config = dict(
    n_layer=15,
    d_model=96,
    norm_eps=1e-05,
    bias='none',
    init_std_qkv=0.0645,
    init_std_o=0.0,
    init_std_up=0.0645,
    init_std_down=0.0,
    optimizer='laprop',
    beta1=0.9,
    grad_clip=1.0,
    decay_fraction=1.0,
    batch_tokens=8192,
    train_tokens=94180000,
)
Each number is 500 + 40 x the weight over its row's rms, rounded and kept within 0 to 999. Layers, rows and columns count from 0. Numbers have three digits each. The size before them is the row's rms in percent of the matrix's.

# layer 6 MLP down (transposed), 384x96, rms 0.0971, rows 61-75, columns 0-95
055:489543528528513499434563468533437476504553486510487482541551495508488441490544527551549488499436468515477503512428558483353514440409508478477424601552471514489495503472505462567498488527501517526518509493520497576454505541495508517527495471463494518521485467454461537502535538559600499516
102:507535475434488581454535525449549505492387540505532489539572555510488510446469553568453509537481387441525491448572511532514501535512437492517466472534533473499444519513425520470486493480515477459573546517477496539472540547529481494469486525481511522472554561478551496454514474546466450451
094:472441502468495515522504530445629456491498546510452461481490497516585417487521506518458479504541486443518564503503472549521532507529505538457443388456508449557595463506517529487550453461504548466503477550509498526516532461472530487502516470500530471545432581464516535530500508512487498403
004:501522517498556560466439467501513540498471508516496487515538484546470493512475451503531461621536516559511574519490479513568488433444577526415516532424553483486543520497558481525474551468504543435510465462411454605508518495478550537506552510559497489526503524460506497512539504448545454490
110:510481514518521513500469524516460502615486552474581484519465521445526440583453528415493441499571541427520500497459444564485490450424458514491483486483526547511518445517427542485471566474569464512499531487526544487518514465461489455472520497452422504570511513499504451456520540542506559520
093:477505542562537502453500478495473532483467500496517546475490415487562535500483509490520507524483508499505517512510527448521521499458435467469457509549523456564487551490449595463485420443481487521519518531528390634543433480524482523526488567536523513474519442420512509574541525450517455519
145:495494527495433517465465490539496433597554599541507450516465429521490491450462552541552419475476472513534519486464520514507540496499436470483528479534549506477456515531512527536532515445514519482481517586561503533523537520575454422452422490487524475526517458467470493543545512396477473473
106:503488507449529438472529499525485561446496451515516555483522491460439526514524522430582517546426522492479569493475520547491524490540570510476477504525600490533493541515486527478500534416493473521520483436433491474542536571502486505479405503518559534518475488452483379445548533513511532450
115:431464576552517478472523457531553558550495536456481462463505505531480443447524483514551453453531489475493548451573480544482466537433497463453447485430431513513490475531543551513522482489462495488495520488525467617453422476514480472552511480522492469518564488550449525561500528451583534513
004:557515435495545448455560564527503544539525470553441455514528440482538497520447506477472533501498543497501503460545473490509488545420550464504452514460563552503518574530552454478485490521504482423503493588494478513448537527410542451428457523596505524452504510512492493516510532444562472457
091:501542503491460448484504403497481456433459569405481496521479545492452495469568503554495577472532475552457583467546509503466495474497525554504455455558499520508566480457548546469521526496552531534459558517489539510536503619431452503481522488509476519476571489489461485490465531457458461512
102:483496501494494491497527538504513538504501512530547470480526520416574488543575504520459526447457514538534480489420495506490545501393471469576515499499540471517586536500511528537416417489497528527473476520456520533547528507544448432446408474530469557542586454520488471447506498538508525445
150:510550565510507520513516470470491484541482512509492498484517516522485439460505573456557471486492434496438430469494449562440496528500542440542520505473508497487424558506415467580489499531555445465550535561470451606538473479523501495472493486546511509441508508465425550604500479490469530550
110:522490522546507514519460526570476486548547475463489575512451598570519572503549444481388474506501459504522549517451436491572462521422468487553514512476487482463519507443496476497484515440495536451534540553499498521500516554452476472531548476449479489511510482502505497444423573500534412485
121:545482502466421458488469481490492494512515449473512520469582533488525498468479453488503528572486495469525480508504505463553557418596487501516454541472583518476494463480554509491512489495541512404483567458518580504509463483533488513489505532417550471534505489457593558494531534468490472376
# layer 6 MLP up, 384x96, rms 0.138, rows 62-75, columns 0-95
095:491545587487546513597468508443388503502458449488500534506414496528470500486538490459525481543448507560467499443510483558465478424503509560484504494443534541461552488538564590479484577543539481457473489544458534459444486516512572532534509538516506515463537474501451515510509507511441464491
092:545558462540497437480520553515403474507466559492492514516479554507429554520447490414519445512461473469487532476536474495519493479535462523517538529527500469489433527574636393488554521543548465513499510432543517483509520472538495525534468521472450512453494476519456559475559505521531489508
004:470482471506498421537513500481473414488459510497472478537440476478549507395468511470545472420474495444475438483455500501477485485492468518489465489472453481439477450450395493483469503440471474463488451509526484433414471475503471425506463466463450438495461476480439465524509415423506508479
113:417478446506461529538442438451516542539505552551540502471473527549462425490444516535546453517489505521518509461530507534463476420511499504419533527504465508474492532466492535479465510485506506503481604478397538536439418498558539504499529499578486506507567514506525582509564465529498504444
093:545502522479548490562417478463513542509565520551551527502487503569451514496466546527483480514500439493423423524493473501509552467544479583501551480466464540399517519510550446548513446480544543503501403529473462515505455510543511470506545555509557461509562536507469492445481510453439536555
121:454479504497482461511492534537510478520487528554495505465553514488454453452458547557533434460513502493475560510528552430486555487532455528538491454541475496436449508554512525525580552480512474443510519582470515482496540513574501516428503425510482589508534405398522468484515562537498466468
116:454611498463526524503428524512491490536508518533484537404486510474476485460544532512507458531518476535485541469469475469453434474500489526501493502458422517471467536558503645525556499558460532423539565502459592462488450450472483523502428492520519474481541514515460501481531473530468543497
111:491547466455499507638473606443490502511495441494541529476494500545464506510445574507457483469525512519478536447497542539404484437411553559514477556469479475402535504524488503494532482496559522484514538492499505467487505460561445520466488492475535526485519448496516592527498540471498534509
005:424478459441449456517473498504436464436417475436513478475437478473455461493482466470518474450450470434474474485448507453469501477492427489473497471446469473474426461468447425436491524486468473545479422490494454450514458461482493470460522487436520446507444467460471516487516449413461543493
102:507577451426517556517484433495451529517380480518508525452560526509522536535483492490494463535526511569491444474483510523523503488524475536501595494520541585531516559423511535490499487497487473400541526515462488493461414486561492538583438567487486475500449442530512531498493498497523531503
105:580515459514438493523503475484483436581493527556486537477447529469462445466488565515542456467578538453460507513505524501565532479564499551487574459480508476428475466439444564488491457475563468477585542562563491563477503525529477542485513435545433496522501495506510458481547450498510511501
124:549502522470495540499496484464460514470507511544499530507531530536422518442378494521505514506438471504490524414501461453559545483505421485464538489475496504497416525568501514533448501531564473447565476554482499550506476439517510534511564528517478553417512432521511567534555483492441563534
117:554484484494526516524488512506487541561517532520492444460529506534489482439473567486583404503420551510403519526465522468481495445517500554525486499520540574409469508514542556521468456539513494524525471502538505520449472482497517539535450483485486524403560412411542512470530472492497547540
120:526520450492504482511513508495556458593468505547480514472486523463450527505414466550476416487460460499516498439483476434435458479465519468473494556530527492468517521530441429495498506540448518489497513500442586565511444501531448585504576437521520512559531454582511541519498527537441500554